Part of a small language model's weights.
Size: 16 layers, MLP 640 GELU.
Architecture: LayerNorm before each block, rotary positions, no biases in attention or MLP, tied embeddings, local attention windows, short convolutions, capped logits.
Training: a variant of Muon for these matrices, 237M tokens, 7227 steps.
Each number is 128 + 32 x the weight over its row's rms, rounded and kept within 0 to 255. Layers, rows and columns count from 0. The size above them is the row's rms in percent of the matrix's.

# layer 12 MLP down, 160x640, rms 0.0859, rows 51-75, columns 512-639
size [ 96 102 101 101 101  94 104  94  96  98  96  99 103 103  95  96  94  99  96 102  92  99  99 100 103]
[[128  83 192 106 186 101 165 166  98 138 116 149  93 163 162 147  91 205  88 107 121  86 144 185 133 143 129  95 162 172 147 124 125 150 176 145 136 162 111 107  74 162 201 154  88  89  35 131 159 152 120 132  89 104 124 163 135 119 138 104 165 149 200 183 218 152 129 113 166 153 174 202 135  81 124 149 138 129 119 104 137  95 141 133 159 106  97 100 115  58  98 137  79 104  51 130 146 175 137 147 133 140 138 133 151 166 154 153 161 138 147 149 129 168 207 147 129  94 156 129  61 156 163 127 118 148 131 107]
 [138 121 173  79 103 137 168 117 132 183 136  86 142 134 159 123  75 105 135 105 135 161 108 139 154 146 122 131 165  88 146 169 173 166 117 149 113 139  98  97  99  53  81  99  93 159 146  98 161 188 181 177 109 187 118 163 131 170 128 130 155 132 139  77 139 158 122 148 189 105 151 106 106 174 128 158 128 123 145 133 126 150 138 117 117 182  40 144 154 128 146 138 150  81 110 179 130  95 141  96 125 180 138 130 149  72 138 117 107 142 107  97 121  89 132 118 146 159 105 177 125 155 119 109 162 117  70 150]
 [167 133 153 143 110 208 124  69 151 136  93  93 100 124 130 127 184 131 160  45 164 144 163 153 118 115 179  94 154 138 125 139 116 113 169 106 168 108 139 135 147 143 121  94 192 181 182 131  98 145 186  64 132 176 122 136 112 181  97 111  97 132 107 120 120 137 121 122  88 145 116 145 169 161 142 119 174 116 124 186 144 121 105 169 140 114  93 123 129 149 145 185 154  67 107 167 108  99 126  94 105  87 169 192 166 114 126 128 151 158  92 139 156 122  85 144 163  96 178 151 107  71 174 177 130 153 145 124]
 [127 131 136 114  88 141 122 124 126 140 122 135 151 164 111 144  90 161 109 159 123 178 139 120  93 102  95 142 108 144 101  98 172  64 107 108 111 141 161 192  55 100 137 131 203 131  78 130 146 194 155  75  78 147 171 134 166 139 169 115  89 159 142 120 154 119 127 180 194  68 144 164 121 149 135 145 122 105  80 165 138 102 102 147 117 164 145 121 124 129 176 135 120 107 168 146  68 188 139 116 106 140 156 143 168  96 181 160 148  56 178 138 140 100 167 147 114 140 133 139 167 113 140 101 148 154 132 183]
 [116 107 158 109 126  77 142 191 135 105 160 189  86 151 151  99 123 212 184  91 123 112 137 104 130 194 137 149 120  82 124 123 123 166 121 141 100 103 156  97 171 117  70  88 121 122 153 134 163 129 124 134 121 146 115 128 113 130 125 105 142 147 148 151  56 144 114 179 129 115 162 108 152 142 108 129 116 114 169  85 143  61  90 120 107 113 151 133 140 108 183 121 133 110 106 123 174 113 202 129 114 132  75 160 131 142  86 106 184 149  81 153 136 188  83 151 156  86  93 140 170 131 115 140 152 123 122 148]
 [119 136 125 102 127 120 189 155 162 133 113 107 159  55 113 151 121 154 129  83 157 159 125  74 109 143 137 141 124 143  98 120 128 141 144 118  88 106  69  93  92 100  94 117  98 108 129 134 129  95 144 162  87 119 102 146 168 144 178 131 166 159  83 169 172 122 101 141 135  94 140 100 114 131 117 117  94 129 133 179 147 116 206 111 126 143  96 153 164 116 175 134 153 214 130 162 152 130 128 116 145 127  67 116 158 133 127 108 153 121 105  99 109 148 140 111 116 139  98 101 114 141 126 144 210 129 123  77]
 [165 175 207 144 120 107 109  83 120 135 134  77 170 163 116 101 157 103 145 119 119  80 130  97 122 114 138  37 111 164  69 113 154 127 123 139 143 182 156 103 165  99  88 140 102  99 178 121  79 135  93 111  57  77 115 135 172 138 135 147 129 109  74 131 144 126 145  81  95 116 130  82 135 118  80 147 120  82 137 102 148 106  70 103 119 152 112 134 147  53 110  64 129 124 132  96 112  72 156 119  75 149  76 155 129 185  88 148 103 129 158  90 162 114 124  76 135 105  96 150 149 155 127 129  93 130 130 137]
 [164 112 134 108 116 166 141 117 167 100  67 160 111 125  73 148 146 138  96 155 108  91 134 178 119 157 104 114 117 186 231  97  98 103 103 127 136 144 122 138  90 128 143 123 108 157  54 132 127 138 114 135 112 128 112 141 126 171 134 182 132 110 124 189  71  77  43 114 163 138 162 124 155 108 188 157 160 152  99 142 124 118  76 185 131 104 150 176 152 121 134 134 156 159 138 102 123  79  71  76  92 175 133 108  90 104 139 100 157 111 125 125  89  62  74 124 171  85 103  82  97 107 120 157 127 135 141 120]
 [170 114 143 133 110 141 173 145 147 136 107 164 190 162 108 114  80 233 135 195 130 153 121 122  60 126 141  86 183 148  93 139 102 150 122 159 144  79  88 101 173 144 184 123 197  86 142 150 139 139 118 100 150 151 129 145 126 121 127 127 135 119 118 169  76  99 109 143 169 137 136 191 124 135 128 122 115 159 119  74 175 165 157 113 108 154 149 159  74 105 121 113 129 195 143 155 125 108 161 122 100 115 137 151 178  72  57 140 156 145 124 100 114 149  68 124  71 116 154  78 131 114  92 111 139 119 101 168]
 [145 109  94 165 161  65 131  72  98 100 129 175 108 166 103 136 156 124 127  90 110 157 121  89 104 119 155 104 100  86 169 153  87 102 110  60  97 135 133 164 120 186  97 193  61  78 126 102  99 132 152 164 159 159 142 133 115 150 171 223  95 136 134 117 110 134 162 113 163 137 123 144 115 112 125  85  79 151 125 134 166 142 110  89 168 145 121 112 123 202 131 138 175 137 141 110 130 151 151 168 192 101 134 146 117 163 156 158 108 117 165 121  71  79 142 117 125  36 131 165 193 114 156 113 138 143  73  74]
 [134 127 154 165 108 105 180 135 156 122 107 175 173 104 156  91 224 147 111 100 105 169  82 150 134 125 119  80 148 171 121 118 117 199 145  94 110  87 139 142 118 122 181 154 166 123 112 132 135 117 157 136  97  76 155 162 107 114 179 103  34 142 115 144  65 115 136 122 167 157 148  86 135 100 162 177 144 175 148 103 152 102 123 135 159 188 132 132 105 155  57 142  82 159 212 110 119  89 109  55 133 148 150 111 156 152  94 169 165 117 168 101 176 135 141 158 168 135 119 130 167  96 117 113  96 110  89 137]
 [168 125 119 135 107 143 105  96 143 134 141 127 147 117 143 147 175  73 124 128 149 152  86  82 109 145  72  97 119  90 119 115 149 155 137 167 147 134 139  83 170 106 103 136 188 149  83 181 164 156 183  81 172  67 144 157 146 130 107 138 155  82 120 171 127 106 180 162 171 156 175 129  91 216 110 169 152 186  52 156 145 139 105 102 184 121  86 119 134 109 121 173  80 113 106 143 118 134  96  78  98 118 123 140 111  39 120 150 151 131 129 172 118 164 138 126 142 151 127  99  78  77 100 137 120  95 116 160]
 [151  54 117 144 120 168 171 122 142 117 107 105 126  97 162 109 107 197 153 141 150 108 112 136 136 139 133 146 116  89 148 126 128 178 135 128  32  92 141 131  55  64 135 108 169  94  80 107 153 128 177 120 130 121 111  91 146 155 114 154 127 128 112 107 167  96 200 217 134 107 141 133  95  92 152 122 132  78 131 167  52 136 108 157 173  64 153 111 127 162 151 170  96 117 189  73  93 135 121 112 191 128 123 135 169 143 157  91  97 148  73 168 129  97 113  71 137 165  98 148 117 119 124 109 113 214  92 167]
 [142 130 130 120 166 102 134 129 147 162 113 130 119 140 119  94 106 107 122  68 123 119 102 149  67 101 149 133  96 125 126 125 152 119 115 129 107 139 133  90  62  92 180 140  72 128 119 153 103 130 117  46 163 133 112 106 108  89 131 119 100 177 166 138 114 184 202 155 178 134 157 131 120 103 175 166 125  81 108 113 134 146 107 164 152 107  78 109 107  84 130 127 143 133 172 146 143 152  95 169 127 160 110 119 119 172 102 153 118 121 157 126 128  79  98 143  86 134 127 106 159 167 135 171 128  87 126 125]
 [116 100 135 147 152 120 177 113 139 148 158  87 137 136 120  76 152 126 131 103 150 129 156 116  75 135 118 122 137  86 127 116 158 148 126 102 168 109 111 166 177  74 124 173 150 154 106 203  31 116 192 169 141 162 102  74 133 132 112 151  22 131 147 112 128 215 156  60  66 147 228 105 110 154 125  99 161 125 110 182  79 156  94 171  96  32 129 178 100 123 139 165 140 118 117 133 146 110 104 101  78  74 157 133  90 146 149 121 160  95  79 223 121 110 150 140  72 123 110 115 101 133 108 106 105 125  86 134]
 [128  78 133 138  89 103  90 119  80  60 130 131 121 157 107 119 108  92 172 163 128 146 109 173 197 149 108 156 128 119 155 190 128 102 173  99  39 158 106 171  64  91  77 129  92 112 183  97 164 125  84 120 133 129 132 157 160 147 136 100 138 165 160 121 124  76 166 120  81 101 110 122  99 123  66 115  89 133 132 150 171  95 147 114 129 141 173 199 136 127 141  79 110 131 128  94 127 136 132 141 123 193 104  58 137 162 117 121 109 141  98 114 108 145 152 129 128 121  65  98 159  91 129  71 112 101 112  90]
 [158 143 179 120 119 158 139  99 174 101 145  92  69 155 128 166 146 134 154  87 121 110 193 115 119 121 117 140 161 168 164 123 156 133 126 160  71 110 128  92 102 109 150 166 209  81  90 163 103 142 161 146 133  68 143 123 134 202 106  91 186 106 103 134 155 122 133 133 127  99 118 147 109 173 108 126  96 132 102 142 111 171 146 114 151 141 106  99 152 104 131 137 152 139 145 153 177 103 133 107 140 106 170 125 122 143 128 136 159 120 136 155 138 139 158 158 181 147  91 119  85 118 111 153  84  66 107  73]
 [124  75 162 153 141 177 102  97 147 146 129 117 187 114 119 128 110 137  90 103 140 185 104 138 129  93 161  75 180 144 141 199 175 171 147  76 113 104 132 121 100 138 121 167 153 156 128 162 208 136 133 119  92 155  99 133 147 119 115  94 153 156 118 154  99  98 121 140  97 171 120  88 119  93 128  97 132 150 143 109 102 133 169  88  85 153 112 148  52 163 102 127 131 149  79 123 208  96 100  46 146 101  90 125 177  99 112 112 154  99 177  98 184 110 119 123 105 134 107 128 121 143 164 133 148 134  76  88]
 [122 171 134 133  82 144  96 106 118 143 157 144 131 174 134 154 104 144 174 129 158 125 132  62 167 152 149 115 134  80 115 160 120 136 158  96 136 170  77 133 159 128 135  98 109  71  76 100 142 149 150 213 113  86 140 172 124 164 149 119 129 197 168  80 193 140 133 137 106  82 141 106 108 103 182 118 150 183 131 233 147 159 128 146 134  92 130 159  54 123 149 171 150 144  92 119 103 139 140 144 127 106  88  76 126 156 138  94 165 113  87 144 119 133 139 141 141  80 105 122 195 110 120 151 160 130 163  84]
 [156  91  87 147 101 122 123 139 155 116  83 138 134 118 133 122 120 126 142 122 109  95  71 120  85 139 123 153 177 113 184 112 144 123  88 153 111 113 193 127 153 103 181 116 115 103 159  47 124 150 136  91 165 147 172 124 126 122 140 162  40 133 162 126 111 112  73 165  77 145 180 120 150 187 121 129 135  81 101 167 128 128  92 154  61 156 102 135  76 111 162 115 148  99  99 149 157 100 168 116 133 161 157 125  99 100 143 144 166  48 168 149 101 136 143  78 162 162 165 145 172  68 119 133 149 165 112  55]
 [100 131 116 166 149 173  83  88 139 101 168 154 158 149 122 125  86 168 122 158 136 194 113 145 119  84 135 176 153  99 123  89 155 109 162 143 209 143 113 123 145 123 157  99 143 104 124 175 113  88 105 117 116 198  82 114 166 124 131 102 103 124 179 108 128 118 109 104 160 119 153 135 121 110 109 113 126 101 100 163 134 129 175 175 124 209 129  94 189 107 127 136 146 172 207 133 134 156  74  96 113  72 112 148 116 110 146 165 176 170  89 137  50 150 156 143 122  81 110  70  91 164 112 159 171 113  81 130]
 [102 130 144 162 134  97 204  94 142 103 152 152 119  85 139  94 167 101 154  96  84 106 123 173 120 116 152 111 114 149 141 151 158 140 119 176 120 138 133 137 146 122 120 158 136 139 157 122 171 121 115 124 114 122 135 129  86 118 126  98 115  91 148 165  81 111 116 149 123 175 201 141 112  50 100 117 129  95 216 137 149 128 147 109 164 138  79 124 110 144 109 143 152 112 155 114 123 152 115  87 117 156 109  91 198 154 102 136 123 110 116 125  99 177 145 116 171 160  94 115 143  90 111 151 128  64  96 146]
 [126 149 166 136 161 112 118 171 108 156 129 117 124 111  73 113 124 194 173 140 110 106 115 125 127 107 109  55 122 146 113 174 120 185 148 123  98 120  94 183  81 110 145 159  76  98 109 138 107 137  75 162 159  82  74 123  88 131 156  86  96 131 129  65 130 132 107 115  99 117  72 112 143 129 102 168  94 195 153 110  80 124 143  95 110 162 144  89  96 141  93 130 175 159  77 174 127  95 106 138 145 121 148 155 136  86  73  91 104 102 125 179  72  79 133 115  74 194 159 130 173 134  90 171  93 117 122 132]
 [173 176 144 147 206 143 168 163  85 164 143 109 128  91 159 145 167 136  90 120 139  85 118  87 101  81 158 122 124 108 120  95 155 111 130  78  78 171 188 138 112 199 150  77 161 113 114 181  75 131 196 115 125  98 153 158  91  82 123 135 110  94 139 150 153 115 147 126  20 139 118 105 119  95 102 182 105 105  78 116  89 172 144 124 165  86 112 131  70 162 107 102  80 157  90 121 115 132 167 112 136 146 132 179 153 114  85  90 104 181 102 104  99  84 173 145 161 133 142 100 118  62 173 124 102 171 135 125]
 [131 119  96 118 135 175  73 110 127 159 128 143 166  98 113 130 116 109  88 194  73 130 101 155 151 145 172  62 156 120  54  72 127 136 182 136 108 123 170 146  63 129 114 136  89 130 222 160  94 143 147 145  41  82 157  99 125 104 146  82 120 132 116 161  54 143 101 106  99 184 162 144 207 139  59 158 173 150 109 145 183 152 139  84 158 158 137 126  99 106 123  79 103  66  88 179 147 118 133  96 115 174 113 112 119  70 100 145 172 164 196  92 147 132  78 111 143 112 116 118 178  68 178  96 161 201 112 143]]